config = dict(
    activation='tanh_gelu',
    init_std_qkv=0.0189,
    beta2=0.95,
    doc_mask=True,
    train_tokens=511500000,
)
Each number is 200 + 30 x the weight over the matrix's rms, rounded and kept within 0 to 999. Layers, rows and columns count from 0.

# k: layer 6 attention key, 384x384, rms 0.0747, rows 170-187, columns 0-191
# q: layer 6 attention query, 384x384, rms 0.0712, rows 171-188, columns 0-191
k170,190,204,175,250,233,195,214,232,231,164,169,188,134,190,159,183,215,218,216,177,199,203,184,144,186,163,204,184,184,175,258,178,239,190,178,205,213,166,197,284,209,183,205,214,205,203,191,147,206,179,245,127,182,204,214,213,193,185,142,219,182,190,155,174,217,192,211,196,185,192,192,184,185,209,221,167,235,220,188,233,218,233,164,164,215,192,224,224,244,147,160,183,222,261,167,185,173,218,297,236,225,204,169,142,216,188,174,203,209,206,212,210,183,243,230,185,182,139,150,205,208,177,186,202,143,167,211,146,214,204,200,180,217,173,195,181,201,161,231,237,207,229,229,137,163,207,157,202,177,190,192,180,168,201,160,211,219,158,193,198,178,220,248,200,185,177,196,192,186,197,241,161,236,195,209,227,220,193,234,270,190,154,228,156,187,184,205,199,171,177,156,179
q171,217,231,205,181,227,232,162,210,180,201,183,171,216,183,159,246,175,150,199,170,213,207,180,208,241,202,202,222,203,230,195,186,205,194,221,156,205,170,233,211,161,169,187,199,164,215,236,149,232,200,181,154,223,234,216,230,223,177,134,186,201,202,171,123,203,196,204,220,204,188,244,163,196,225,157,225,178,190,192,237,195,188,164,202,260,204,181,165,228,217,215,240,251,260,171,218,158,255,189,162,274,212,166,231,170,183,182,176,212,166,164,228,166,211,203,198,185,250,211,160,197,168,214,212,237,210,207,236,204,150,188,247,259,174,226,229,185,222,204,158,200,243,190,217,237,248,244,139,177,206,217,220,227,165,151,212,203,223,167,295,148,210,205,213,232,167,188,182,162,193,149,177,212,164,132,149,196,166,172,261,218,238,198,222,206,221,162,188,228,206,167,182
k171,205,224,210,185,195,197,204,169,226,207,211,196,189,211,251,229,223,180,278,228,168,177,193,174,175,212,164,236,185,195,212,216,227,277,211,184,194,219,279,169,271,211,234,208,182,236,196,175,280,221,202,215,242,188,166,203,217,219,197,230,219,208,157,211,203,208,178,208,131,156,219,213,187,226,187,196,220,251,192,177,212,202,204,231,254,152,181,271,177,202,199,221,238,203,214,210,210,180,200,184,252,214,171,225,218,205,178,169,164,190,163,257,269,185,190,207,151,166,196,193,179,185,204,207,179,206,223,238,235,192,231,194,221,159,181,168,209,171,181,171,214,190,200,199,191,247,216,207,179,236,182,190,228,177,161,214,158,215,222,289,141,197,229,284,193,157,251,232,154,188,196,233,193,193,183,183,198,229,211,253,251,171,236,261,188,256,199,191,205,199,161,189
q172,164,148,210,190,247,223,148,170,245,233,168,150,232,158,211,176,164,183,232,206,197,249,198,199,194,204,207,169,235,173,246,264,249,169,155,212,178,210,163,167,178,157,159,164,206,196,240,212,202,195,195,297,169,241,197,177,183,114,194,193,189,233,205,182,287,194,200,183,149,200,281,209,155,208,246,197,217,215,185,275,196,209,197,144,266,213,219,197,163,192,242,222,200,203,171,137,190,225,186,162,191,185,194,184,212,221,165,220,230,125,120,188,253,196,160,216,247,209,225,188,250,170,218,205,202,252,222,215,222,195,231,158,208,251,206,183,167,190,201,197,199,143,235,172,172,183,231,185,197,176,184,201,138,194,214,224,239,222,186,227,218,175,190,226,253,156,149,237,251,170,203,206,184,217,172,190,229,215,204,188,184,226,233,194,219,212,222,201,214,190,195,222
k172,127,205,209,183,182,184,197,207,178,254,205,150,184,160,216,175,203,161,173,198,221,213,181,155,227,192,269,136,262,212,165,179,182,172,187,195,178,183,198,191,231,181,179,213,174,254,199,219,227,165,202,210,202,186,166,183,194,158,216,211,234,234,225,170,239,190,225,195,195,145,290,170,210,191,183,220,216,205,184,246,177,217,257,194,188,191,153,210,187,217,196,204,195,195,228,126,194,239,120,237,150,223,147,195,199,229,180,224,192,148,197,236,214,147,150,156,202,202,182,194,229,208,213,178,162,235,296,195,160,181,185,205,226,201,230,194,195,186,211,197,222,189,237,184,183,214,226,144,170,206,176,165,162,170,177,164,246,189,195,173,208,190,170,235,207,176,176,229,199,174,172,217,210,194,199,194,194,193,211,297,188,167,192,179,162,252,158,237,220,162,217,182
q173,221,159,214,165,239,155,207,225,190,206,185,224,200,180,258,200,192,197,223,232,190,222,188,201,206,232,158,175,195,255,220,194,202,190,169,218,196,140,195,166,234,200,217,212,192,222,184,192,210,234,216,223,189,180,223,205,187,171,176,218,211,184,190,247,178,225,226,171,209,194,174,186,195,176,167,215,180,260,178,260,239,223,179,160,136,179,231,239,171,215,117,226,192,223,267,193,233,187,254,241,222,172,212,162,216,252,220,188,212,174,201,168,183,205,159,176,202,219,189,227,198,216,181,190,179,190,249,221,235,200,144,190,237,236,185,192,214,233,174,175,161,216,212,238,225,282,210,137,175,233,174,181,182,158,164,203,224,225,185,256,168,143,212,152,211,166,238,160,200,206,200,197,237,199,191,174,163,211,181,213,123,197,192,216,224,176,154,197,224,205,206,174
k173,173,217,201,183,202,134,219,124,237,230,185,176,220,149,252,174,160,201,197,226,141,171,194,198,186,204,185,192,191,255,196,177,233,206,197,216,168,161,168,164,214,214,223,163,191,216,202,177,199,196,146,275,218,266,195,198,198,241,192,213,232,211,171,205,213,226,201,200,180,226,193,166,177,210,213,173,214,219,208,190,213,200,206,153,219,212,197,214,175,234,204,178,211,210,225,214,193,216,175,194,162,189,298,180,212,224,194,230,241,251,204,205,249,193,217,230,183,177,219,200,244,226,260,155,189,226,188,126,148,187,192,221,217,227,214,162,213,186,230,226,245,168,165,247,158,182,246,123,215,180,135,156,189,238,176,171,188,206,213,202,177,194,211,200,236,149,209,252,233,174,235,180,203,206,197,217,239,189,159,223,148,172,235,216,204,199,223,199,166,211,246,181
q174,234,226,172,153,161,243,208,223,191,186,169,170,193,216,223,217,213,225,175,217,243,206,153,229,143,199,209,168,176,252,204,218,203,208,209,188,163,266,192,247,184,209,245,159,249,206,286,183,198,195,184,254,207,212,199,145,247,215,150,226,240,221,173,192,191,201,174,215,182,197,209,137,192,175,231,245,185,191,186,181,212,220,210,207,193,193,115,246,212,203,146,172,197,182,213,182,170,243,217,154,206,209,171,173,150,209,206,255,187,226,158,220,176,235,202,170,173,177,190,242,151,190,162,181,152,221,155,243,222,193,234,180,217,214,158,201,182,208,305,169,227,174,211,217,208,189,176,213,196,200,191,199,178,225,201,213,196,198,235,207,220,220,171,205,179,207,161,174,170,179,203,137,138,220,132,183,178,237,180,190,192,176,186,119,144,178,185,204,211,208,247,226
k174,244,229,201,195,213,246,199,169,238,250,257,227,159,186,194,146,207,296,165,176,219,233,169,238,196,195,187,168,224,217,205,211,226,186,226,207,202,263,163,199,196,225,172,193,227,225,223,190,142,191,169,185,164,185,188,165,153,212,174,233,210,165,179,249,228,207,194,206,169,223,222,200,182,126,186,269,175,262,226,196,173,176,228,196,195,184,165,251,188,185,199,101,218,247,197,146,180,241,205,143,218,188,156,213,237,202,195,147,164,198,177,190,173,161,191,165,202,256,216,240,173,225,152,184,166,211,197,213,180,211,218,215,187,215,158,227,188,209,208,162,235,157,216,229,228,193,189,163,195,222,161,191,177,252,207,235,192,170,229,214,154,173,151,206,207,174,168,186,133,169,183,161,165,233,195,162,142,182,171,217,205,177,191,199,203,158,206,238,209,177,206,158
q175,213,158,230,201,178,169,176,194,226,203,208,129,163,196,192,182,233,214,147,175,119,189,217,210,211,205,184,233,182,167,160,203,183,219,191,202,264,174,148,204,220,231,190,203,242,188,219,241,219,179,230,183,228,224,221,177,204,202,170,162,183,203,203,186,230,244,177,194,268,132,182,192,200,127,190,166,263,191,200,160,194,245,219,239,215,252,197,191,245,179,194,181,175,165,203,233,191,180,177,232,149,186,192,203,226,216,241,205,164,206,207,229,179,194,186,228,178,218,195,211,187,211,184,224,167,205,220,238,224,189,193,192,210,152,184,199,202,198,192,147,208,166,226,215,187,211,178,168,187,206,166,203,157,188,191,158,264,255,225,261,149,196,172,139,265,255,178,207,214,171,172,192,207,196,163,217,212,225,213,181,168,146,228,216,225,242,189,148,191,259,172,218
k175,161,216,250,205,209,217,204,216,167,195,231,189,190,256,166,160,212,186,186,171,154,249,252,254,174,228,197,233,158,238,199,191,195,203,209,193,182,186,226,169,187,205,243,186,196,185,216,210,231,216,249,197,218,186,248,205,231,238,210,228,237,202,203,245,176,202,190,215,195,210,216,184,195,165,239,221,237,169,216,200,213,205,200,237,201,218,206,196,204,181,176,180,206,198,211,204,215,191,153,267,213,221,206,150,226,179,199,137,180,225,228,201,195,195,212,237,204,173,197,195,174,219,180,243,248,209,215,126,194,261,235,198,199,195,176,207,175,216,273,251,172,223,221,198,216,190,177,176,216,209,191,212,189,196,173,167,226,192,228,221,229,164,186,189,232,235,234,216,194,192,131,216,205,205,137,227,236,224,211,169,178,159,204,212,202,175,230,158,217,265,149,177
q176,219,213,202,182,210,187,228,221,221,224,233,211,185,217,224,200,184,181,198,195,190,182,238,207,213,172,237,222,215,200,161,233,225,253,198,144,209,222,228,184,174,186,165,175,178,196,242,223,149,168,225,206,194,185,192,229,233,240,218,228,225,216,169,203,190,216,237,165,162,178,158,251,265,200,208,132,214,181,213,198,196,140,152,207,245,217,156,116,187,265,173,178,200,194,232,194,208,250,228,259,192,121,220,214,185,173,179,203,177,221,258,167,210,225,172,252,171,192,128,219,208,182,201,195,173,200,173,213,155,222,184,194,192,171,214,184,216,236,226,254,228,195,221,187,153,217,242,192,198,193,245,169,197,218,208,233,116,167,257,203,201,166,209,228,198,229,173,175,233,216,202,183,207,202,194,211,210,226,221,213,187,225,218,213,228,190,177,197,221,203,210,215
k176,256,190,287,219,192,149,257,221,241,225,237,197,222,215,164,254,177,232,262,211,190,205,172,241,223,178,176,235,213,194,200,193,220,242,239,194,212,187,233,195,229,177,160,172,200,218,178,256,217,176,212,184,237,219,242,238,199,194,185,218,159,210,132,159,241,202,187,175,179,156,168,208,233,206,210,121,233,219,208,193,152,152,194,202,184,184,235,202,219,194,206,192,176,205,205,151,191,150,279,177,211,178,226,187,202,154,194,165,146,205,238,204,258,255,219,249,230,209,221,221,237,187,253,230,233,229,194,183,201,163,271,162,198,222,237,165,184,229,156,243,225,167,235,190,215,254,176,186,211,176,227,193,222,207,156,214,160,214,153,216,205,191,208,222,183,202,164,207,208,234,133,200,184,182,207,190,189,223,243,181,241,206,222,179,234,217,211,197,221,187,227,152
q177,242,203,212,224,179,260,223,177,207,250,256,206,226,212,247,222,265,170,225,172,164,245,192,222,242,209,192,222,248,161,216,219,174,266,205,228,251,161,218,231,235,232,203,210,184,226,191,235,155,210,167,162,175,141,206,198,266,229,256,181,190,236,229,226,172,228,181,179,164,160,199,232,184,184,205,172,224,130,208,165,247,218,209,180,194,162,141,199,264,253,194,196,220,227,219,140,199,235,167,178,252,183,198,171,217,167,201,226,228,227,171,210,175,198,223,179,229,174,191,186,205,220,157,212,148,188,212,134,167,227,243,219,220,216,201,253,206,174,207,212,173,217,207,202,258,162,193,250,193,204,168,238,169,157,180,211,205,234,149,256,160,189,184,216,222,259,200,213,183,167,218,258,238,266,226,122,174,216,199,208,183,236,205,196,183,228,147,158,208,226,173,235
k177,206,260,226,215,139,262,203,199,201,215,287,271,198,231,287,237,201,174,240,187,179,209,151,219,177,210,225,214,277,152,182,147,157,254,216,229,216,173,177,198,189,252,172,193,216,222,243,216,144,207,183,210,176,240,222,157,231,213,198,206,144,228,173,187,203,215,166,180,151,184,174,259,208,169,171,176,177,171,229,182,182,191,208,220,193,196,210,193,209,199,184,211,185,223,200,202,212,163,201,224,251,204,236,235,225,232,164,224,210,217,225,244,190,186,208,184,257,198,188,223,152,190,165,264,131,180,163,201,176,206,187,236,189,193,202,221,220,226,214,198,192,158,176,181,231,172,266,212,206,172,231,154,154,192,196,236,184,202,184,246,184,201,161,178,192,223,189,166,216,203,180,226,238,271,205,186,163,183,175,163,244,219,205,253,243,212,165,181,212,181,166,170
q178,226,234,220,177,188,238,153,263,267,197,192,181,185,150,208,177,145,158,167,203,164,216,205,187,167,184,216,128,230,194,197,189,158,226,199,177,164,236,206,197,214,140,175,197,206,183,163,196,233,196,181,183,154,172,145,172,175,228,185,188,152,181,206,203,195,162,213,155,141,203,159,201,212,132,174,195,230,179,251,194,241,220,207,207,213,268,189,97,224,208,183,220,224,207,200,228,250,203,187,224,152,164,175,218,201,223,211,141,194,164,216,206,152,208,203,189,175,236,178,211,227,214,251,264,217,218,236,173,245,139,172,177,148,171,160,185,217,212,163,184,277,304,242,242,198,168,224,172,150,234,241,190,218,196,277,229,254,219,183,189,178,210,189,205,229,206,214,176,171,245,201,220,241,201,158,156,191,182,142,336,234,200,143,160,218,286,214,164,200,187,190,244
k178,230,207,179,200,165,204,243,223,225,193,210,157,221,228,165,170,178,202,181,234,190,199,252,187,171,215,217,243,242,192,126,176,185,145,202,235,217,221,223,173,173,226,165,196,170,189,194,173,199,219,190,197,189,209,191,248,223,211,197,256,154,233,223,201,202,131,209,122,220,205,143,161,230,195,194,244,216,215,233,199,245,255,213,167,198,236,154,188,204,186,216,213,281,238,224,232,189,243,224,225,154,207,209,220,215,171,207,255,206,201,205,247,206,206,201,204,208,179,233,240,274,219,172,262,174,249,223,165,203,202,188,186,213,167,199,187,238,199,159,176,165,227,262,213,181,238,170,151,167,252,207,169,165,196,288,186,188,255,242,195,189,230,223,263,225,217,275,200,151,193,140,203,172,210,189,152,189,222,223,200,215,218,212,207,178,234,214,241,177,221,169,165
q179,237,181,231,212,161,215,223,247,265,221,219,194,192,257,192,194,222,168,184,218,197,225,177,189,166,202,190,198,190,185,208,186,170,182,195,185,234,258,171,239,231,173,160,240,187,184,163,217,174,149,267,197,174,193,190,243,227,211,232,245,204,150,206,145,152,191,198,212,212,145,191,204,219,187,193,178,155,203,229,196,164,167,186,178,237,235,173,230,210,183,202,234,198,184,181,185,226,204,213,173,228,203,151,225,217,189,215,189,166,177,189,204,256,211,246,177,223,201,204,192,175,191,209,194,206,210,124,183,191,261,182,204,227,244,211,183,248,201,194,166,229,232,206,199,165,212,213,182,213,195,187,184,251,211,145,172,161,198,182,186,158,164,264,180,183,219,197,154,210,183,198,216,231,197,242,170,198,225,205,260,192,172,223,178,238,163,173,205,185,220,231,195
k179,168,162,211,209,186,223,195,235,250,200,220,229,206,219,189,223,215,160,165,206,219,183,208,162,206,154,195,174,211,186,263,215,252,186,194,218,162,189,143,241,187,176,195,194,229,229,186,242,243,189,195,193,91,198,240,248,211,160,200,240,200,219,209,169,214,192,228,227,146,137,186,216,229,215,167,227,173,277,185,241,219,211,219,217,229,196,202,182,221,217,203,219,219,224,146,204,229,139,223,186,228,171,232,251,230,236,172,144,224,197,234,206,216,229,218,215,222,156,177,204,208,218,194,164,202,180,150,210,201,252,199,193,180,278,164,197,232,235,155,236,249,221,148,208,174,185,229,185,273,242,155,172,226,196,214,168,125,195,205,195,217,209,203,203,177,219,199,212,213,185,184,223,213,201,154,176,226,184,209,246,240,260,167,137,215,164,197,189,223,199,200,182
q180,186,212,252,186,173,234,157,130,229,226,198,233,170,258,219,251,199,184,236,157,187,154,177,222,140,178,201,186,187,174,208,197,216,238,137,186,126,250,139,221,190,239,186,192,167,210,220,195,164,204,177,231,208,226,212,192,221,181,167,208,199,211,132,219,198,191,152,250,121,243,204,242,196,218,192,168,226,186,168,175,160,195,231,159,173,147,234,207,147,208,191,146,173,242,157,198,203,205,202,172,234,216,205,259,189,216,190,208,179,200,185,212,173,216,203,222,184,256,219,244,190,176,208,143,234,224,193,189,204,198,214,179,247,261,197,178,160,173,206,145,203,203,226,189,219,217,202,226,194,248,262,156,183,161,170,210,166,235,191,186,217,190,170,226,219,233,205,169,193,216,174,263,199,169,179,217,208,224,256,229,231,252,215,196,220,206,249,181,201,226,256,174
k180,205,210,225,166,196,205,206,187,187,240,173,238,179,138,209,169,234,176,184,192,232,212,211,221,204,229,196,194,160,174,176,246,293,186,195,232,180,200,131,168,166,142,185,187,185,252,194,197,182,189,193,178,169,191,223,170,171,244,235,192,243,169,176,164,122,268,197,189,123,204,216,260,169,240,187,176,171,162,219,210,133,199,235,230,153,183,231,200,177,156,177,189,253,96,219,220,203,214,207,235,173,265,219,229,230,139,181,165,235,195,153,210,225,162,141,186,196,216,250,200,264,218,161,154,206,215,136,218,208,252,212,174,181,215,214,202,138,159,157,223,195,193,239,185,178,225,228,222,137,222,195,212,217,206,189,246,202,239,163,202,145,239,238,182,213,162,220,190,178,205,162,227,180,244,165,194,278,298,227,219,236,230,217,177,241,203,234,157,179,175,195,137
q181,185,202,190,164,219,225,180,207,222,188,184,193,194,243,131,182,214,218,178,231,181,249,192,209,202,203,183,201,220,160,164,197,174,238,302,184,168,268,172,225,246,176,246,185,194,153,194,196,198,176,178,230,253,174,179,234,202,224,259,183,201,188,244,197,238,190,215,209,233,190,225,167,185,182,175,214,212,178,262,183,239,175,180,229,149,203,176,226,225,182,203,238,186,209,184,155,187,206,203,219,208,155,146,162,236,211,200,200,196,164,196,175,202,162,154,162,199,237,198,171,247,200,178,225,159,174,224,173,217,209,220,247,183,239,271,235,209,189,237,230,232,185,214,226,191,195,242,181,211,174,227,197,234,190,165,210,167,189,247,251,222,223,163,157,261,206,228,189,224,198,184,216,180,177,250,213,184,201,198,218,224,246,195,132,204,207,171,230,206,208,189,255
k181,203,196,209,212,196,201,185,225,231,182,202,199,192,199,242,201,221,228,187,167,183,243,198,209,174,236,135,147,243,209,188,213,181,206,249,241,220,207,204,230,226,153,194,164,140,200,229,175,161,157,176,289,231,231,202,175,243,207,212,175,187,185,246,169,232,218,172,192,221,153,213,246,173,155,169,222,156,212,181,253,191,179,194,205,230,165,273,234,161,191,249,203,126,223,213,145,149,201,187,204,234,88,160,200,201,138,242,189,158,146,195,265,231,214,125,161,213,249,196,144,236,157,189,201,254,201,250,211,233,196,184,191,163,191,218,244,206,193,215,180,240,170,205,153,218,217,163,172,206,190,212,208,185,205,258,172,236,225,174,224,211,183,192,167,222,295,268,212,212,267,214,232,187,247,210,231,183,218,202,193,219,237,223,181,162,171,192,184,126,177,173,225
q182,167,156,208,189,253,236,167,181,119,180,255,215,202,242,170,204,215,213,178,206,195,185,158,194,187,162,183,230,175,190,193,226,197,158,220,210,182,172,179,209,157,178,182,208,146,211,175,196,210,186,229,149,136,224,143,190,176,176,178,206,154,222,203,187,213,261,194,222,191,210,232,216,226,190,222,190,166,159,235,207,226,208,253,236,208,211,177,169,184,173,190,161,227,237,313,135,149,197,189,182,179,232,123,243,166,220,189,212,161,200,195,169,167,215,197,255,143,180,172,231,192,138,179,164,169,227,190,156,211,183,184,137,154,162,151,159,196,173,170,221,146,257,188,170,280,183,258,230,200,172,207,154,184,208,217,199,166,167,229,198,178,199,209,227,214,183,225,172,219,181,187,209,193,213,191,208,187,158,187,186,243,234,158,131,180,188,169,221,236,177,178,199
k182,170,159,229,225,246,188,259,184,186,260,205,159,176,180,192,225,195,186,165,157,200,163,190,236,211,223,187,232,230,185,221,165,204,207,178,184,228,136,192,231,183,177,152,240,156,252,160,246,186,199,147,145,185,179,153,210,193,202,152,228,219,195,176,212,226,244,212,164,192,194,186,207,203,190,163,156,107,172,222,245,210,233,255,229,221,190,161,217,181,189,155,124,208,214,231,178,168,178,210,162,201,252,203,231,187,201,242,193,189,217,220,176,137,142,224,207,164,214,197,283,222,205,170,126,222,186,234,166,144,174,190,165,178,219,146,203,172,174,194,200,126,204,189,220,262,209,203,234,151,173,220,243,183,233,209,166,114,246,294,244,251,200,222,273,205,230,226,165,216,206,201,177,193,200,169,191,202,174,237,195,215,196,215,146,170,213,208,190,197,251,193,160
q183,217,181,236,154,184,140,217,135,239,211,175,175,244,199,203,214,173,248,254,199,233,246,159,162,162,195,180,215,196,195,248,204,195,206,239,287,188,163,236,211,198,174,209,171,226,225,171,233,145,233,179,226,200,175,171,196,229,199,188,189,157,196,191,182,220,180,217,199,223,195,240,179,115,214,166,208,153,218,200,188,171,156,172,220,185,211,216,175,212,194,211,130,218,194,193,236,183,178,212,241,225,200,191,205,208,158,171,232,189,155,231,166,205,232,201,277,202,192,229,206,213,223,166,159,196,206,213,198,216,189,228,190,219,240,203,176,187,178,238,172,184,217,174,166,213,232,161,249,190,149,215,168,219,269,204,186,191,207,225,241,253,166,186,157,225,173,172,143,180,173,194,146,197,233,187,212,153,179,207,230,160,210,227,225,191,198,223,206,163,232,198,241
k183,205,179,242,209,167,188,226,201,207,180,188,182,232,174,199,184,186,267,182,188,201,256,234,203,223,131,256,156,167,215,279,226,243,227,172,245,210,221,220,221,249,248,214,225,151,201,206,168,161,146,199,148,194,196,167,169,245,216,224,171,178,229,235,210,248,144,229,208,220,256,154,187,178,241,186,214,137,194,159,177,180,241,214,195,169,220,217,190,185,200,177,161,231,189,237,244,231,200,159,172,182,199,191,168,277,187,226,213,242,172,180,191,204,251,206,173,198,229,173,184,266,225,172,225,281,202,125,243,144,140,177,166,190,171,185,196,154,239,208,170,208,202,215,202,194,186,236,239,178,250,189,153,214,249,263,194,221,232,157,183,248,214,177,229,167,184,181,152,196,171,217,249,234,268,224,196,193,212,164,200,221,159,183,186,231,166,216,165,182,218,171,176
q184,181,211,154,187,241,194,216,174,226,194,206,275,187,213,128,192,195,213,201,153,225,199,176,212,189,172,197,229,200,162,208,255,226,212,168,191,182,187,175,230,265,153,245,187,118,118,221,229,177,172,159,200,226,185,193,204,207,169,255,213,181,213,170,166,189,195,193,193,183,207,177,239,220,214,230,189,198,197,171,158,224,161,154,213,218,194,185,210,150,199,214,208,210,184,200,198,182,172,157,116,194,184,211,204,233,164,211,276,202,250,168,183,251,250,168,162,225,188,239,200,178,157,207,210,169,180,181,146,270,172,216,221,197,186,196,166,201,227,229,200,241,250,177,186,215,230,247,201,241,143,193,213,185,172,203,189,143,173,183,230,192,242,221,153,161,212,225,257,238,183,221,262,214,215,243,229,162,142,212,120,232,220,241,212,210,152,229,157,191,188,163,228
k184,261,209,179,180,250,234,232,160,144,204,223,262,177,185,149,212,226,244,214,190,234,263,182,165,215,149,219,189,204,229,181,232,182,198,173,218,160,188,207,205,208,164,214,184,176,218,215,165,199,191,132,190,221,189,272,159,202,200,223,160,188,159,197,147,140,154,197,223,170,151,213,160,197,200,139,198,198,184,175,217,209,166,197,194,220,191,172,222,152,245,129,193,201,214,193,191,183,183,187,179,209,215,156,216,187,181,231,197,197,227,220,237,235,219,178,177,205,192,218,207,188,138,200,220,207,158,142,152,214,182,167,172,251,178,242,172,177,212,199,170,179,195,134,227,213,178,239,152,196,160,176,221,209,187,203,247,115,190,165,208,158,196,251,188,198,206,162,238,238,269,205,285,253,221,201,249,221,174,206,163,231,228,223,208,151,233,205,108,190,216,196,178
q185,208,209,207,177,280,209,193,167,163,251,188,191,210,185,165,220,194,197,146,230,188,184,171,216,200,196,228,262,189,208,244,221,176,195,191,197,268,169,206,142,174,202,177,207,180,209,245,206,187,199,223,219,228,222,262,155,195,189,175,212,203,194,229,267,214,206,153,204,202,239,215,191,165,162,193,206,236,170,202,228,216,158,241,224,163,167,188,231,233,211,213,196,168,210,235,256,184,158,216,189,228,191,168,179,192,244,184,164,178,219,195,204,219,202,209,230,215,209,197,203,223,194,191,222,221,199,151,241,202,225,198,181,215,176,188,188,190,276,174,233,183,249,209,196,213,205,226,203,194,210,247,193,179,227,211,288,183,136,236,237,131,170,213,242,139,213,215,170,170,159,207,205,213,260,199,224,219,241,198,179,197,256,273,209,194,195,172,169,192,285,208,191
k185,209,208,189,198,193,194,191,189,204,200,184,175,196,165,242,222,163,198,146,243,190,142,136,210,225,150,214,204,198,206,195,198,200,161,200,188,284,185,226,194,174,212,162,148,153,259,196,227,200,177,169,181,205,229,225,196,202,227,159,207,196,246,207,204,222,203,164,196,215,247,232,159,202,235,235,192,199,198,249,201,198,198,177,263,162,172,206,189,234,224,174,200,171,174,210,203,197,158,190,146,170,176,221,176,209,178,215,237,169,205,224,187,169,185,169,239,188,177,215,193,193,229,147,226,152,185,182,247,218,240,218,183,194,168,217,176,194,231,249,181,210,251,240,201,181,194,196,174,209,192,163,207,212,157,207,177,219,134,220,169,172,214,172,234,212,249,190,162,203,193,161,192,167,189,232,214,216,234,220,189,216,251,220,239,211,197,221,146,198,254,226,204
q186,258,205,175,213,220,215,219,204,209,176,183,246,208,235,197,210,249,235,167,157,198,203,268,162,221,225,182,224,154,261,179,191,239,192,213,177,246,268,217,212,215,189,221,258,207,192,216,129,198,186,212,215,193,176,177,206,223,205,214,228,213,196,207,225,192,215,263,205,183,204,194,236,216,235,204,245,153,206,216,213,228,221,190,213,194,206,173,209,147,197,101,201,141,206,175,183,256,222,218,208,138,175,199,143,225,193,164,172,226,190,247,245,228,189,250,267,211,146,174,224,183,204,230,196,149,164,175,182,236,215,147,185,187,215,229,207,158,224,183,200,229,202,203,178,210,188,227,194,193,198,211,202,218,176,239,170,221,208,214,196,258,163,192,173,175,199,222,168,272,235,223,211,173,221,236,274,233,121,190,186,186,212,181,153,252,215,141,164,216,241,216,218
k186,257,199,209,166,199,228,185,170,202,233,217,185,204,207,145,186,254,224,237,199,179,197,227,257,230,227,200,212,223,242,194,197,202,175,233,159,216,220,146,179,205,185,212,171,215,166,260,204,225,189,194,183,219,197,182,261,245,234,219,171,200,211,236,229,271,199,211,234,222,219,200,199,197,201,194,188,209,219,241,205,190,262,206,183,177,205,200,252,163,188,97,208,193,184,185,189,166,212,189,171,138,213,253,156,221,222,166,212,193,214,212,206,163,205,263,202,263,213,187,222,201,229,228,219,176,197,209,145,196,198,179,206,172,199,182,170,230,246,131,190,248,266,174,209,144,141,223,193,213,148,208,195,235,205,220,154,238,190,215,231,209,191,234,171,219,234,207,193,180,257,202,211,207,214,235,210,222,163,206,202,195,254,227,164,236,217,227,162,191,149,156,220
q187,197,278,129,175,223,192,173,259,198,207,270,205,174,259,199,230,220,243,212,215,221,231,194,202,183,210,209,182,259,181,135,186,135,205,249,264,162,233,205,202,136,124,206,185,194,206,226,193,222,207,204,188,217,194,212,188,164,176,137,187,223,160,227,175,208,215,209,218,174,216,201,209,183,172,156,169,205,203,194,198,207,238,160,150,206,255,127,197,191,197,230,227,129,186,251,206,190,228,199,199,199,217,215,231,159,212,179,245,182,199,239,203,148,171,203,188,219,257,181,117,233,190,217,248,209,214,187,207,220,219,230,197,203,242,199,187,186,201,214,200,237,187,196,179,225,175,196,215,168,246,195,196,255,145,208,197,203,191,166,208,170,189,200,190,239,185,285,184,174,172,246,215,180,164,176,188,189,243,197,171,192,195,192,171,206,228,222,249,196,244,203,198
k187,129,220,144,169,247,210,147,184,207,258,207,172,199,160,229,255,213,187,198,237,196,214,178,189,217,278,224,201,252,158,185,218,187,180,224,204,236,257,229,232,154,136,219,188,164,204,208,223,220,152,228,233,223,169,201,180,202,210,224,217,228,225,202,163,243,208,173,149,169,146,185,197,248,207,176,141,213,233,177,176,258,206,187,189,213,128,210,185,185,171,162,166,204,213,187,177,189,136,205,198,233,201,192,192,263,190,205,231,164,209,245,196,172,173,159,164,215,170,247,225,190,213,181,204,193,210,219,227,193,199,227,177,173,187,209,216,244,201,237,172,199,234,247,201,212,192,197,187,207,215,202,196,204,273,191,186,170,199,199,205,196,198,194,186,188,213,192,231,226,176,201,224,225,185,210,174,187,216,175,186,155,168,230,222,211,160,212,228,218,169,173,227
q188,190,204,223,199,182,215,205,188,208,190,214,175,216,151,216,180,243,210,240,167,121,201,236,174,220,201,198,176,241,190,230,248,158,219,243,206,183,187,209,251,199,170,186,185,234,213,229,163,261,193,218,126,236,169,212,172,232,264,169,208,169,235,246,164,144,207,244,198,195,213,181,290,230,251,162,193,229,220,175,218,197,169,230,221,169,215,229,192,202,205,211,175,160,175,185,167,221,195,146,232,175,212,168,208,195,228,202,193,144,218,196,201,194,203,202,174,225,142,225,131,204,246,199,184,151,199,192,196,163,166,245,209,211,231,240,191,228,194,212,175,224,258,209,245,194,185,161,115,181,196,218,175,221,221,155,269,154,219,178,226,181,162,197,186,162,262,201,236,141,221,139,214,207,195,202,238,175,184,234,199,198,195,218,188,207,200,194,247,188,243,193,211